Weights of a small GPT-style language model, trained from scratch on English Wikipedia: 2749 steps.
Each number is 128 + 32 x the weight over its row's rms, rounded and kept within 0 to 255. Layers, rows and columns count from 0. The size above them is the row's rms in percent of the matrix's.

# layer 6 attention query, 320x320, rms 0.0833, rows 255, columns 160-239
size [130]
[[139 121 157 131 200 120  83 122 104 106 156  94  83 114 135  83 139 163 133 110 135 130 155 143 104 119 114 135 127 189 106 129  56 161 138 123  99 173 109  86 165 179 137 160 133 108 141 130 121  85 122  85  87 158  72 134 146 135 213 146  72 109 213 132 152 132 132  91 169 154 152 141 136 139 109 152  82 120 114  95]]
# layer 6 attention key, 320x320, rms 0.0825, rows 255, columns 160-239
size [131]
[[128 175 142  65 140 155 127 127 142 115 155 162 121 126  94 156 118 143 194 126 117 111 130  93 137 176 117  82  93 139 109 131  87 173 105 106 125 145 134 111 133 106 118 142 139  77 151 188  88 142 133 121  63 190  67 139 121 139  78 139 141  93 157  98 141 141 124 134 111  88 128  90 140 103 142 178 114 113 161 149]]
# layer 6 attention value, 320x320, rms 0.0889, rows 192-233, columns 160-239
size [101 108 101  98  93 103 101 102  95  95 103 103  93 101  95 109 105  99 107 106  96 108  99  98 100 110 107 110 105 102 105 109 100  97 105 111 101 105 103  99 101  98]
[[108 144 110 175 122 115  94 164 146 160 139  78 116 191  95 165 145 107 121 122 125  75 133  84 119  97 105 142 117 111 147  68 121 177 115 129  96 166 110 147 110 153 111 140 103 119 158 118 193  99 129 148 176 112 133 204 155 145 149 135 170 136 124 148 121 124 195 115  99 128  78 154 127 125 157 117  81 117 162  57]
 [150 128 113 173 151 170  79  93 203  65  75 139 164 121 165 106 105 143 153 196 167 157  89 104 121 113 162 139 107 111 125 104 178 143 112  90 143  80 163 161 161  84 135 115 137 153 101 100 124 107  83 181 156 158 112  85 142 126 101 123 129 201 183 125 113 157  74 123 111 118 144 180 143 138 131  90 155  93 131 146]
 [143 125 107 136 128 144  70 147 164 126 172 152 142 122 123  81  73 115 102 109  68 149 158 196 130 135 172 136  89 132  97 179 106  69 172 149 198 202 148  89 102  97 155 174 141  97  98 122 139 100 126 109 106 149 172 147 121  97 135 138 146 168 130  96 141 146 110  49 121  88 155 165 163 127  98  67 126 122 103  94]
 [140 104 168 113 142 131 161 109  74 125 145  48 144 142 140 109 178 149 139 114 151  73 139  98 182 109 148  87  82 147 109  54 125 118 151 107 110 155 216 115  77  88 178 149 135 128 134 200  66  94 180 128 125 138 174 110 107 123  99 106 119  98 122  93 165  90  98 189 119 118 105 145 128 112 173 173 170 105  77  91]
 [ 78 172 141 184 134 145 150 118 141 138 133  89 102 132 121 141  71 141 136  74  97 174 165 191  36 138 136 134 117 128 138 159 124 162 128 124 108 114 150 134  98 168 138 110 102 145 168 142 165  92 134 146 157 144 118 199 108 167 180 192 151 181 106  79 126 191 110 130 121 144 170 119 164 111 104 103 133 116 114 113]
 [104 150 121 123 155 134 161 193 140  81 126 135  96  90  89 120  79 106  89 128 149 206  82  84 155 141  91  32 167  86  88 122 109 150  66 144  75 144 154 123  87 149 154 144  95  75 167  93 104 115 126 157 112 139 133 117  96 134 190 122 149  92  91 176 108 103 132 101 103 160 163 119 177 206 110 172 158 147 137 119]
 [ 93 127 101 139 152 117  88  94 179 138 120 175  96  82 149 153 119 161 138 176 108 102 105 129 121 154 127 102 168  81 117 107 143 132 142 171 136  66 129 134  67 117  86 165 179 118 154 127 156 154 181 149 134 102 119 166  95 100 118 137 126 121 230 168  79 109 160 112  91  95 149 124 180 132 140 199 168  77 104  89]
 [111 138 140 130 133  86 131 132 148 133  37  99 140 133 104 160 164 150 104 125  92 138 135 170 142 135 171 139 128 104 116 177 172 150 125 129 111 143 163 113 130 145 134 182  70  91 133 128  24 175 127 102 148 179 173 129 178 128 119 102 203 100 171  69 136 151 204  96  87 178  89 136 115  74 108 170 107 110 204 117]
 [128  95 146  98 149 125 132 161  89 183 101 161 102 173 119 101 117 148 142 147 172 109 121  68 198  85 160 154  90 146  69  27 110  89 114 145 147 135 120 132  80 135 103 118 196  99 145 120 130 140 125 131 164 114 126 155 137 174 138 113 135 167 134 147 177 133 173 110 143 159  97 145 122 144 130 159 145 113 152 101]
 [128 140 131 110  58 159  52 143 134 145 161  78  85 135 162 104 133 100  97 132 110 114 133 143  95 116  99 123 152 135 169  81 102 114 177  73 163 134  65 159 111 116 139 125 139 128 177 131 111 104 177 181 151 138 136 105 137 106 161 115 130 118 133 110 176 142  97 188 182 146 127 150 140 137  80  85 114 113  97 123]
 [170 142 126 116 130 138  76 151 111 140  99 138  94 142 164  89 141 200 133 136 141  84 100 118  75 110 145 151 134 109 109 140 130 150 108 101 169 216 113 165 122 124 140  81  79  99 120 148 120 168  84 129 108 120 164 110  69  90 100 112 189 169 104 108 141 102 129 198 167 186 186  89  86 156 105 176 141  86 155 172]
 [202 141 102 103 138 137 130 149 108 113 134 128 103 116 129 124 164 127 150 138 157  70  67  85 139 160  54 179 130 104 140  71 159 175  72 135  97 131 135 170 126  76 113  99 109 161  93 166 145 106 166 145 112 142 132 125 153 116  87 200 166 191 147  90 100 157  87 124  95 159 176 100 185 142  99  84  99 109 150 120]
 [110 132 125  70  72  66 116 146 102  65 104  81 147  63  82  75 117  55  85 128 118 196 115  91 129  90 169 184 124  74  91 101 105 134 126 163 153 132 141 123 149 138  99  79 109 193 119 149 135 100 155 148 106 126 109 146 142 150 144 194 132 134 124 186 110  84 151  90 155 219  75 190 169 147 140 110  95 108 109 138]
 [ 64 117 222 105 147 113 136 103 189 149 149 173 154  80 129 139 170 112 105 120 129 136 142  78 132 161 189 128 102 137 119 140 123 149  91 143 130 139 144 115  79 120  83 182  99  70 112 145 123 172 112 107 149 137  88 151  87 123 139 128 109 147 140 126 163 193 111  99 102 153 148  89  97 100 143 115 144 134 176 135]
 [111  90 103 214 155 155 201 133 141 161 122 132 191 139 126 101 158 147 104 109 104 209 128 182 129 175 173 181  78 126 110 145 114 160  98 141 128 148 118 184 115 123  41 143 137 132  93 116  89 174 138 154 143 219 116  86 172 123 147 178  82  86  89 190 166 107 112 164 145 110 101 112 134 118 167 112 129 190 141 196]
 [161  97 113  68 139 129 147 131 153  96 106 119 192 123 138 134 119 108 138 135 144 165 101 186 151 120 110 123 117 128 122 172 165 142 118 134 123 106 161 175 203  95 166 150  98 102  90 105 152  89 139 140 135 132 142 120 123 109  54 137 119 142 139  71  77  68 102 170 119 100 152  91 133 123 121  96 112 102 121 103]
 [ 89  83 125  87 155 144  99 106 107  80 114 180 109 111 141  96 155 135 126 153 124 158 175  93 155 143 109 161 121 186 103 109 142 122 140 132 155 153 144 168 120 124 112 155 101 120 118 119 138 140 120 132 111  90 116 170 116 100 176 144 177 104  95  91 116 176 157 120 157 121 160 140 127  93 150 106 143 104 157  57]
 [151 146 103  94  53 117 127 149 121 124 161  70  98 160  91 108 141  65 181  92 102 112 126  91 116 130 147 125 199 126  92 127 102 114  85 120  72 108 115 109  76 147 107 168 146 199 148  99 194  93 121 136 138 118 193 142 182 129 158 145 110 178 143 176 104 119 190  98 125  79 117 192 184  93 154 190 140 141  79 153]
 [137 136  82 158  97 114 110 111  44 171 130 147 149  64 130  83  90 108 107 163 142 161 127 116 143 137 159 167 116 110 120 112 146 155 153 187 103 107 155 170 126  50 114  79 120  44 124 136 113 190 111 144 104 160 129 124 136  87 152 114 147 145 122 121  70 104 151 132 134 127 114 119 119  55  93  69 122 200 159 127]
 [115 105 155 119 144 178 147 159 125 139  95 121  90 118 153 173 162 152 127 149  94 114  79  95 203 107 130 139  90  90 165 121  81 123 170 116 183 161 111 100 118  98 132 211 164  99  84 113 118 126 110 155 113 137  82  60 166  83  94 148 109  80 138 135  98 132 110 169 177 159  98 149 160 120 143 137 145 131 138 122]
 [ 74 124 161 104 136 115 124  93 111 104  88 140 137  70 149  96 153  84 108  77 111 128 119 106 105 211 132 144 150 114 131 121 118 143 116 148  87 116 166  95 130 150 127 170 109 116 175 137  64 105 154 155 144 114 121 155 117 176 176 102 133 120  72 124 149  94 181 126 105 157 165 109 108 142 156 139  62 137 140 101]
 [136 177 166 187 100 105 148 170 164 152 119 248 145 148 116 106 149 117 109 109 171 161 124 151  94 119 132 157 142 137 120 126 148  92 175  82 115 161 131 122 135 105 147 150 100 131 101 156 100 136 161 146 109 207 133 144  87 172 165 110 109 142 112  98 151 138 170 172 122  82 131 160 100 138 144 104 159 122 126 160]
 [124  63  91 117 136 170  88 128 109 106 152  82 105 153  89 135 120 115  87 141 129  93 164 143 119  91 136  86  90 107 161  95 132 107 136 109 115 102 113 159 106 144  93 201 156 184 148  81 153 125 133 144 161 138 169 145 195 119 123 140 135 143  71 110 174 147 103 117 105  82 116 159 146 112 136 158 141 109 120 134]
 [151 137 155 105  83  89 133 160  80 120 119 124 113 126 116 149 167 175 167 119 156 135 145 167 144 146 102 105 175 134  71 136  95 144 130 152 118 113 152 135 130 157 128 151  66 174 188 170 132  73 121 140 165 158 106  82 130 137 133 127 163  82 157 123 107 141 158  91 138 143 111 155 143 131 129 106 108 142 137 122]
 [119 113  82 169 112 143 123 175 147 135 104 189 139 134 138 100 139 126  84 180 170 118 158 137 144  81 151 123 113 117  94  96 121  95 123 161  83 186 147 117 147 116 114 145  75 127 117  72  31 168 121 124 131 108 123 161 112 116 160 125  87 149 141 146 126 148 123  92 149 189 149 140 140 141 161 127 106 146 191 169]
 [134 140 132  76 177 178  93 167 144 181 131  95 106 165 102  32 102 132  94 107 156 125 132  94 109 171 130 113 114  89 127 185  71 117 201 143 151 108 121  99  92 143 126 213 200 124 147 145 139  91 155 160  90 109 113 155 184  87 150 141 151 137 114 125 104 120 146 136 149  62  89 179  94 140 157 176 124 119  82 143]
 [183 128 122 110 127 165 115 109  35 113 121  72 122 125 123 131 143 143 133 118 167 183 145 114 142 115 119 152 108 139  87 105 156 125 102 138 123 161 101 131 134  79 132  55 142 133 175 119 117 109 172 133  48  92  83 145 115 173 153  98 144 157 121 119 123 154 108 156 106  51 156 107 179  69 151 161  80 140  81  95]
 [ 94 115 147 132 158 123 204 137 146 141 163 105 185 121 113 179 112  79 163  95  94 154 131  95 105 116 126 148 106 108 150 147  98 131 101 123 152 122 124 122 124 116  65 107 159 159 137 125 169  89  94 108 141 148  87  97 107 129 126 177  90  96 107 140 133 153  88 124 152 100 115  67 150  72  90 119  71  94 146 152]
 [ 99  63  98 152  84 145 203 152 127 153 111 108  96 146  98 108  90 168 157  78 150 120 174 132 169 127  92 102 113  88  85 166  41 185 148 132  55 176 117 174 126 126  93 154  25 176 106 165  80 125 137  65 187 103 150 151 163 162 178 140 118 133 103  69  82 120 112 141 147 123 119 147 118 151  69 156  70 141 150 148]
 [119 104  98  53  71  83  82 150 144 165 121 140 180 189 117 115 120 121 118 174 139 109  96 109 142  87 124  91 150 109  87  88  96 119 103 132 137 160 162 152  92  67 140  70 133 109 144 123 185 139 113 160 112 108 147 123  74 134 169 158 116  98 141 104  73 125  35 151 121 136  78 122 184 198 136 102 136 122 148 114]
 [ 99  82 177 137 113 168 123 128 209 101 143 140 159 133  91 106 121 157 105 168 103 150 100 108 123 119 120 156  97 124 104 140 100 107 122  94 121 178 134 125 144  82 172 180 160 187 160 192 127 125  41 191 153 152 134  99 163 153 109 140 127 178 142  92 167 132 180  74 129 127  93 106 149 169 127 153 102 152 101 169]
 [138 149 109 134 161 117 149 138 134 130 132 163  48 115 131 132 154 134 136 148  89 136 122 105 184 122 124 149 142 162 106 164 173  94 129 128 163 123 118  94 137 134 164 155 142 140  80 118 155 111 123 113  75 172 118 111  41 121 111 144 107 136 190 114 112 130  88 116 106 125 121 147 185  87 123  89  88 193 106 152]
 [166  96 124 184 139 153 121 170 166  99 106  99  84 106 105 127 145  77 121 105 144 123 129 111 117 156 148 133 109 131  79 120 142 136 122 130 110 118  82 163  83  79 139 115 125 118 189 152 108 104 139 176 123 154 106 132  99 106 110 110  78 161 115  82 110 143  68 132 176 177 154 137 108 177 137 130 131 127 110 181]
 [158 117  99  96  62 150 153 112 125 135 165 128 147 149 124 134 114 128 173 158 105 157 107 163  92 147 115 161  41 135  63 144 153 163 111  92 120  99 143 119 102 125 116  88 133 123  41 159 176  90  87 127 147 123 104 141 151 134 127  76 122 123  76 123 117 100 106  97 106 153 106 123 155 134 138 159  85 117 121 126]
 [132 137 191 109 113  95  69 113 112 145 123 120 163 100 145 165 172  90 148 175 113  82 141  56 163 157 123 128 103 153 127  87 105  98 100  97 169 130 155 120 170 150 140 146 137  72 158 174 115 109 118 169 183 179  62 169 129 114 138  62 122 115  82 148 172 126 107 111 134 134  57 164  76 103  85 146 153 109  97 163]
 [ 82 148 115  63  92  86  87 111 105 112 129  91 171 102  61  77  89 122 147 109 133  92 124  90 133 115 143 134 144 122 150  73 196 109 203 118 141 115 177 119 120 106 140 118 112  87 170 149 141 143 148  97 108 134 153 104 167 145 107 102  89  93 140 199 108 138 138 135 143 120 108  97 118 163 109 110 177 106 106  75]
 [159 105  64  84 188  76 120 110 172  99 119 118 118 168 227  97 102 108 150 148 166  67 143 118 122  75 103 134  79 112  74  96  65 102 124 136 153 194 104 106 149 170 116 121 105 124  98 124 111 116 188 125 179 111 140  89 113 134 126 120 131  81 106 114 113 117 141  55 183 177  83 168 159 107 128 135 136 140  91 107]
 [107 154 183 170 135 165 152 155  65 172 123 138 103 108 148 124 115 111 128  89 132 140 157 155 111 102 119  62 175  71 109 157 133 124 118  84 144 151 147 117 118 136  99 102 166 171 111 130 101 115 105 176 140  83 112 160 110 135 156 153 156 123 107 122 133 129 135 108 149 150 123 163 184  66 124 153 145 166 112 119]
 [140 181 182 144  86  65 195 128 110 108 137 127 193 118 117 126 180 110 166 125 171 183 135 153 117 136  66 179 103 147 141 112 123 144 114 184 100 128 128  96 167 107  99  99  59 128 113 140 214 175 110 113 156 141  78  42  86 145 167 118 116 116  84 117 108  42 123 130 123 133  77 183 121 114 127  90 107 170 192 149]
 [131 106 116 146  75 100 100 137 148 139 130 146 160  72 111  98 112 134 124 101 101 102 134 157  94 129 121 109 131 185 155 195 114 146 147 133 137 113 166 139 153 129  99 118 103  52  67 138 141 198 160 151 119 116 119 130 126 179  83 117 104 101 135 136 124  93 158 120 129 174 150 101 107 163  99  96 157 124 187 114]
 [135 173 111 125  97 193 180 163 119 103 133 169 126  90 113 148 139 154 126 135 111 123  97 183 133 160  93  99 124 134 136 137 112 125 112 173 132  63 126 145 149 168 123 178 129 135 107 114  81 101  83 133 102 127 125 128 100 108 195  96 135 102  93 109 161 126  89 123  82  72 146 106 164 138 128 100 121 139 115  89]
 [201  68 157 158 152 106 129  75 157  83  80 133 173 161 185 120 117 119 166 156 130 120 167  94 116 113 133 141  61 112 107 147 177 194 122 169 156 119 179 103 217 161 134  70  94 114 123 140 104 100 100 103 134 181 163  62 131 161 104  92  79 133 145 161 135  69 140  67 121 130 123 116  91 155 160 106 145 133 139 117]]
# layer 6 attention output (transposed), 320x320, rms 0.0861, rows 192-232, columns 160-239
size [ 97 105 104  92  95 107 103 105  93  99  96 104  95  99  92 107 103  96 104 104 100 105 102 102 103 107 107 103 104  99 107 107  99 101 108 109 101 105  98 102 104]
[[190 104 143 124  99 104 131  90 117 113 136 196  79  50 153 101 137 130 125 118  64 158 174 144 136 116 122 145 149 115 117  88 170 110 114 130 132  67 159 133  97 202  80 162  90 156 149 167 161  86 112 159 175 143 103  94 127 135 125 133 143 157 120 134  95 113  89 114 189  69 174 144 162  98 157  90 172 103  86 128]
 [109 144  84 116 100  88  77  96 139 134 167 101 139 126 164 179  74  69 155  82 134  96 166  92 153 133 118 117 100 148 150 126  97 120 184 180 146 128 109 128 181 123 108 137 156 112  45 146 113 149 168 203 186 202 182 139  98 140 128 115 121 144  84 119 109 102 144 164  81 131 108 147  73  75  95 110 132  75 119 107]
 [180 127 115 141 134 121 106  64 132 112  66 110  94 130 151 154 148 110 103 127 147 113  96 139  96 119 114 148  99 124 152  83 161 123 151 124 150 109  95 160  98 166 114 147 131 126 156 189 145 154 119 140 164 182 136  93 156 113 136 173 105 113 132 135 128  90 157  88 120 123  81 112 173  90 147 112 203 161 104 124]
 [111 143 119 100 112 108 109 109 166 119  95 100 124  69 158 130 157 132 139 128 117 156 172 109  47 173 215 143 123 144  95 142 142 210 142 118  91 135 129 148 139 133 126 133 127  94 155 141 109 166 147 118 114 125 100 135 137  75  96 168 125 118 123  97 122 121 130 123 177 135 172 134  98 104 145 106  97 171  98 119]
 [148 128 144 180 145 128 136 119 176  96 160 118 129 103  75 140 161 137 141 110 151  88  82 140 213 120 140  65 106 114 136 181 147 105 201 150 144  89 134  79 109 100 103 121 144 131 141 158 126 142 146 148 131 102 107 185 156 122 129 102 151 181 128  86 114  85 155 130 137 153  78 110  94 107 153 122 145 158 104 102]
 [ 88 108 128  99 129  94 118 122 197 112 149 175  69 146 141 145 112 156 144 163  74 153 147 163 138 160 115 132 163 109 166  99 155 108 110 136 133 108 140 136 151  53 189 141 145  93 172 100 182 112 125 106 129  99 150 147 155 138 106 113 133 131  73 162 123 140  97 164 125 140 148 117 117 126  70 116 115  87 108  64]
 [ 77 124 136 141 131 177 141 157  95 123 173 115 163 126 149 129 162 107 157 133 172 135 134 146 167 107 131 140 104 112 126 131 102 192 142  81 140 155 125 150 171 134 169 162 101  90 141 121 149 175  86 130 127 192 101 121 126 111 146 117 153 123 121 154 151 152 121 133 125  92 103 140  48 124 184 156  89 160 149 107]
 [147 150 171 163 124 128  80 176 177  79 162 189  90 117 150 146 130 124  87 103 172 151  84 132  94  82 111 211 101 123  99 139  99 100  82 109 138  85 162 188 115 112 124 134 156 109 127 127  83 125 119 129 133  80 119 140 121 214  99 135 130  80 170 140 121 118  89  92 168 115 126 122 114 114 133 123 133 137  87 187]
 [136 137 144 117 162 112 112 126  95 137 124 142 110 130 175 170 152 120 129  90 132 146 101 148 145 119 136 129 126 142 208 140 154 101  96 134 104 126 103 158 168  53  63 132 141  67 156 135  37 143 109 180 106 118  63 104  69 179 175 149 146 139  91 135 156 135 169  65 157 129 142 103 143 119 111 132 118 112 115  89]
 [170 103 180 127 134  68  80  71  47 193 134 137  94 117 183  66 167 168 208 127 124 116 133 137  68 100 105 149 162 102 131 128 147 114 135 116 130 155 149  91 104 168 124 130 178 136 127 128 133 125 128 113 167 111 132 120 189 115 102 133 182 122 141  87 124 133 127 169 140 142  76 140 163 154 129  99 130  82 123 117]
 [144 118 150 129 165 137 117 101 145 175 119 108 161 132 141 154 120 114 165 131 121 146 161 146  52 139  69 114  89 188 164 161  91 146 110 111 157 122 132  73 138 135  97  75  84 114 132 102 111 107 126 171 119  86  94 141 144 155 115  80 104 142 113 122  67  86 125 162 183 192 146 111 212 173 105 124  92 100 131 121]
 [117 132 148 122 106 127 146 105  91 100 105 126 101 169 136 165 112 142 114 109 104  88 141 155 101 141 136 103  99 132 115 176  78 165 156 146 101 135 137 173 129  90 128 124 137 114 152  81 161 115 166 120 146 118 151 161 120 124 224  46 108  84  88  83 168  30 103 138 157 133  76 127 129 170 134 128 107 112 115 125]
 [118 127 167 102 117  75 109 119 151 147  98 125  98 155  77 104 117 100 127 116 135 145 112 145 138 155 101 144  71 120 155 124 122  97 144  84 168 152 119 112 125 105 141 167  94 141 140  89 153 161 129 145 211 208 165 128 130  61 187  81 137 114 150 155 114 126 166 127 139 119  70 134 129 127 103 144 110 107 173 133]
 [175 196 115 136 150 132 113 146 124 123 110 169 137 147 182 113 128 111  71  90 157 128  43 162 167  90 111  71 114  91 188 144 146  89 122  75 162 126 161 113 147 137 186 142 191 141 152 135 135 174 129 107 126 109 134 138 143 166 166 112 173 107 107 110 146 132 163  82 151 131  86 142 168  73 147 132  76 104 148  67]
 [114 142 143 147 124 142  70 113 159 127 228 179 195 106 147 142 156 135  82 178 138  96 132 110 140 100 146 157 107 117 112 124 107 107 172 156 159 108  92  96 121 148 150  95 111 166 197 114  91 128 137 100 148 127 122 154 143 143 173 141 153 116 127  98 158 159 132 104  62 152 130 139 140 124 144 100 141  49 126 153]
 [ 77 137  92  77 112 161 161 103 174 114 150 125  95 114 161 118  92 139 101 213 120 136 105  98 130 174 121 112 124 110 114 143  75 119  65 152 125 129 120 128  84 171  50 107 137 122 194 104 123 140 176 172 154 118 113 122 200  89 154 102 109  69 125 125  93  95 162 129  94 136 154 142 122  94 160 103 169  77 123 154]
 [110 146 136 115 148 127 119 144 184 127 107 128 138 152  91 135  65 119  83 155 149 168  92 110 147  91  76 153 124 106 161 105 175  57 137 161 147 138 117 148 105 104 120 173 106 120 165 130  47 162 178 126 138 160  83 117 130 145 139  97 127 170 122 140  98 121  99 110  77 207 147 121 185 142 127 142 156 112  61 184]
 [121 107 142 121 145  94 111 134 131  94 134  97 113 158 109 125 188 183  82  87 117  95 154 137 133  82 121 139  72 162 117 108 147 187 104 145 164 146 177 151 151 204 117 108 130 137 168 125 122  79 154 157 146 178  94 143 111 103 156 115 148 188 143 225 192  83  84 111 125 131 124  78 133 122 146  99 156 108  92 119]
 [152 100 138 151 114 163 156 136 112 148 102  74 105 153  71 159 129 130 114 155 153 119 146 148  63 100 129 165 127 137 106 142 182 123 131 150 118 136  99 164  77 125  92 166 163 152 102  79 147 114 172 151 146 125 191 100 118 140 175 160  77 110  92 132 155 179 103 157  85 157  57 144 127 124 112 131 120 131 145 114]
 [ 58 141 103 132 131 149  82 112 118 123 113 138 124 112 116 169 153 173 136  90 153 164  90 148 118 168 170 128 178  78 102  31 116 154 118 123 134 120 105  82  80 185 100  89 101  80 126 106 124 128  55 144 177 142 167  93 109 109 129 132 122 206 137  46 111 118  91  82 171 143 111  68 151 127 101  66 115 117 199  89]
 [150  49 162 114  49 147 107 151 169 113 165 146 113 130 107 121 120 100 136 184 127 165 143 151 181 106 119  83 121  98 176 143 116 141 175 223 136  80 120 120 103 100 108  86 176 136 119 130 160 123 160 104  97  78 167 121  52 169 159 125 172  68 117 124 140  93 124  54 146 136  98  70 164 103 126 109 150 143 131 100]
 [146 139  97 174 151 132 153 185 106 121 123  86 155  80 135 110 113 106 125 138 146 103 119 126 133 133 209  99 122 119 138 122 163 168 153 153 144 128 149 128 110  92 137  64 142 154 102 179 179  86 136 155 113 114 136 157 126  85 123 166 136 127  97 120 169  91 131  96 138 126  91 167 129  81 149 132  94 105 162 152]
 [132 114 147 112 116 128 140 128 147  94 167 108 114 178  96 101 129  94 146  84 108  96 157 124 157 125  56 112 154 124  87 140  83 150 106  98 136 130  69 181 153 138 133 109 111 154 125 146  84 129 120 138 131 105 179  88 131 112 132 125 182 193 146 136 120 142 137 148 173 174 145 128 135 154  98  80  73  90 145 171]
 [168 147 129 106 127 134  89  79 137 114 137 138 125  99 143 157 127  86 111 169  98 145 130  72  90  95 110 148 153  55  99 135 118  99 152 111  75 153 115 123 164 134 105 174 180  67 104  96 111 127 156 118 135 140 216 114 110 156 137  94 189 158 156 135 151 110 101 126  91 115 140 133 145 132  87 153 114  98 144  70]
 [230 165 128 121 179 109 136  84 140 101  74 118 121 168 136 105 137 134 139 178 125 146  98 144 130 103 156 136 114 141 130  77  96  43 169 198 136  81 162 150 158 113 116 144 106  71 135 106  94  81 104 164 144 130 147 124 155 117 163 169  87 143 198  57 157 125 108  84 166 122 148 141 104  78 103 154 126 165  91 140]
 [ 93  54 196 159 124 123 122 136 106 205 148 123 159  79 189 157  96 173 156 114 125 106 157 117 134 121 109 153  91 176 102 113 146 160 130  78 133  44  70 171  81 119 126 129 109 136 110 100  91 146 115 161 154 122  94 154  80  96 132 135 134 167 133 137 156 141 131 123 108 184 123 123 135 119 184 125 169 103 115 150]
 [ 92 122  64 106 131  71 162 161 148  58 106  65 150  82 124 142 111 132 130 111 163 163 134 137 127 144 114 133 119 123  96 104  99 126 108 191  45  68 115  85 158 134 153 154 149 166 187 158 104 126 170 185  93 138 103 135 133 138 155 172 167 100 117  76 113 123  87 120 108 116 130 127  85 165 132 127 105 111  95 127]
 [122 153 147 102 104 104 106 146  66  96 111 151  96 116  92  89 163 118  74  87  96 114 184 183 119 122 186  31 131 139  87 142 132  79  76 124 135 145  99  80 119 184 127 139 145 181 135 132  85 104 119 136 110 130 127  92 150 177  97 105 125 133 149  61 104 116 134  83  95 118 117 139 127 129 117 120  78 121 108 139]
 [154 137 183 126 139 144 133 149 149  76 151 153 146 110 127 128 114 130  67 125 108  98 122  93 128 108 159 125 161  74 144 147 178  68 139 132 169  94 103 100 107 101 109  61 123 112 134 162 185 100 203 128 125  89 109 120 189 124 180  98 164 125 140 170 155 156 138 107 165 192 168 146 138 126 142 200 117 152  87 192]
 [184 149 174  91 137 138 176  89 145 157 137  95 168 172 117 167 161 154 207 201 114 123 167 151 112 118  91 158  90 129 154 177  87 134 115 144 145 167 119  99 159 173  72  83 131  78 147 100 150 162 158 149 114 113 107 148  99 111 107 114 113 138  91 140 140  62 142 181 125  98 132 127 132 123  96 122 120 136  88  81]
 [ 99 142 100 186 143  91 127 144 112 117  87 152 158 131 131 101 162 106  75  83 149 128 125 127 140 101 127 162 114 119 202  94 149  78 117 131 156  69 150 130 135 124 201 131 111  78 146  57 114 150 153 144  86 199 118 152 143 107 174 103 132 105 165 149 103 137 136 170 166 167 108 133 157 141 118 100  89 162  83 112]
 [114 156 112  99 122 121 133 101 161 167  84  89 144 147 157 133 122 110  61 133 193 126 130 161  77 128 142 100 109  98 142  59 114  78 186 158 131  71 162 148 132 125  94 144 151 104  81 139  99 129 124 129 124 145 144  74  61 177 153 149 171 107 126 100 195 155 155  81 121 133 148  75 134 119  94 136 158 129  69 124]
 [110 138 155 102 131  96 125 140 145 100 144 114 150 167 149 136 106  96 114 148 126 134  99 132 161 160  76 143 119 127 156 136 152 186 133 160 118 166  89 142 135 126  94 130 111 183 113  82 109  89 127 178 173 164 145 188 107 165 102 119 136 134  93 112  98 162 104 152 123 101 178 148 117 144 168 128 125 112 164 124]
 [196 164 148 106 125 126 126 146 152 121 105 119  95  71 150 197 109 125 152  70 114 126 165  62 130 139 167  96 138 161 184  87 149  91 124 114 126 177 178 124 121 118 121 175 144 121 132 151 171 112 163  98 114 146  83 137  84 108  80 129 105 153 113 128  99 141 130 143 166 166 108 103 137 102 114 127  34 121 205 155]
 [110  96 158  82 140 105 120 108 137  86 146  88 184  92 115 141 141 159 165 144  85 104  87 136 122 109  93  48  87  79 113 154  90 128 138 119  77 115 101 101  57 160  98 181 103 121 163 102 126 124  74   0 156 106  90  83 159 114 117 130 118 153  98 204 141 173 115 161 149  81 179 121 162 204  80 134 158 132 109  58]
 [150 124 134 130 137 114 130  97 119 172  93 152  69 114  90 142 149  96 163 169 153 120  53 136  95 107 122 101 130 108 129 161 119 165 143 135 140 172 175 167 104 147  98 190 172 122  81 177  95 132  98  67 125 130 102 122 128 106 133 151 121 152  74 170 129  79 169 111 109  95 161 156 107  98 166 127 149 124 166  91]
 [154 176 106  68  91 126 108 132 158 136 117 135 179 114 177 108 164 110 130 101 135 183 185 166 105  79  76 131 121 127 151 126  82 146 145 181 144 129 103 139 148 162 131  78 123 109 157 120 165 127 110  85  59 155 145  65 103 161 108 148 130 101  81 108 181  92  92 165 113  99 156  96 150 186 184 138  83 156 121  94]
 [ 94 139  93  62 144 101 117 117  83 194 136 156 161  61 116 141 105 171 134 150  87 141 125 155 186 124 137 100 122 157 168 161 147 151 123 118 134 123 122 154  75 153  90 170 101 135 136 141  98 134 113 139 149 133  91 168 165 130 123 114  18 133 120  89 125 161 158 148 105 154 113 154 125 139 154 161 184 158 130 162]
 [101 133  82 192 172 195 126 122 150 120 123  90  82 110 142 152 109 155 130 174 144 173 152  54 147 162 200  69 137  79  98 160 130  64  92 179 126 106 160 109 178 143 149 153 135 137 147 104 170 127 174  72  97 101 153 108  73  94 165 145  79 124 138 149 122 183  90 163 116  97 140  92 123 198  89 120 126  63  98 173]
 [171  87  96 145 230 125 122 158 133  84 134 106  89 133 152 104 123  81 135  92 141 103 113 134 171  76 131 127 132 113 107 150 168  91 146 167  71 139 146 141 144 120 149 125 100 101 188  99 148 134 121 144 122 175 160 147 111 135 106 107 159 128 112 104 141  95 150 160 137 134  90 138 109  73 118 121 159 146 166 124]
 [ 97  91 161 153 133 124 114 169  95 106  92 115 144 133  74  66 154 165 134 154 130 107 114 152 104 184 125 100  76  84 171  82  98  68 119 138  96 112  99 127 126 123 189 101 199 152 102 125 121 141 131  81 168 126 127  82 112 116  87  95 101 175  94 134 126 140 113  99  75 131 106 100 107 132 106 142 132 147  55 199]]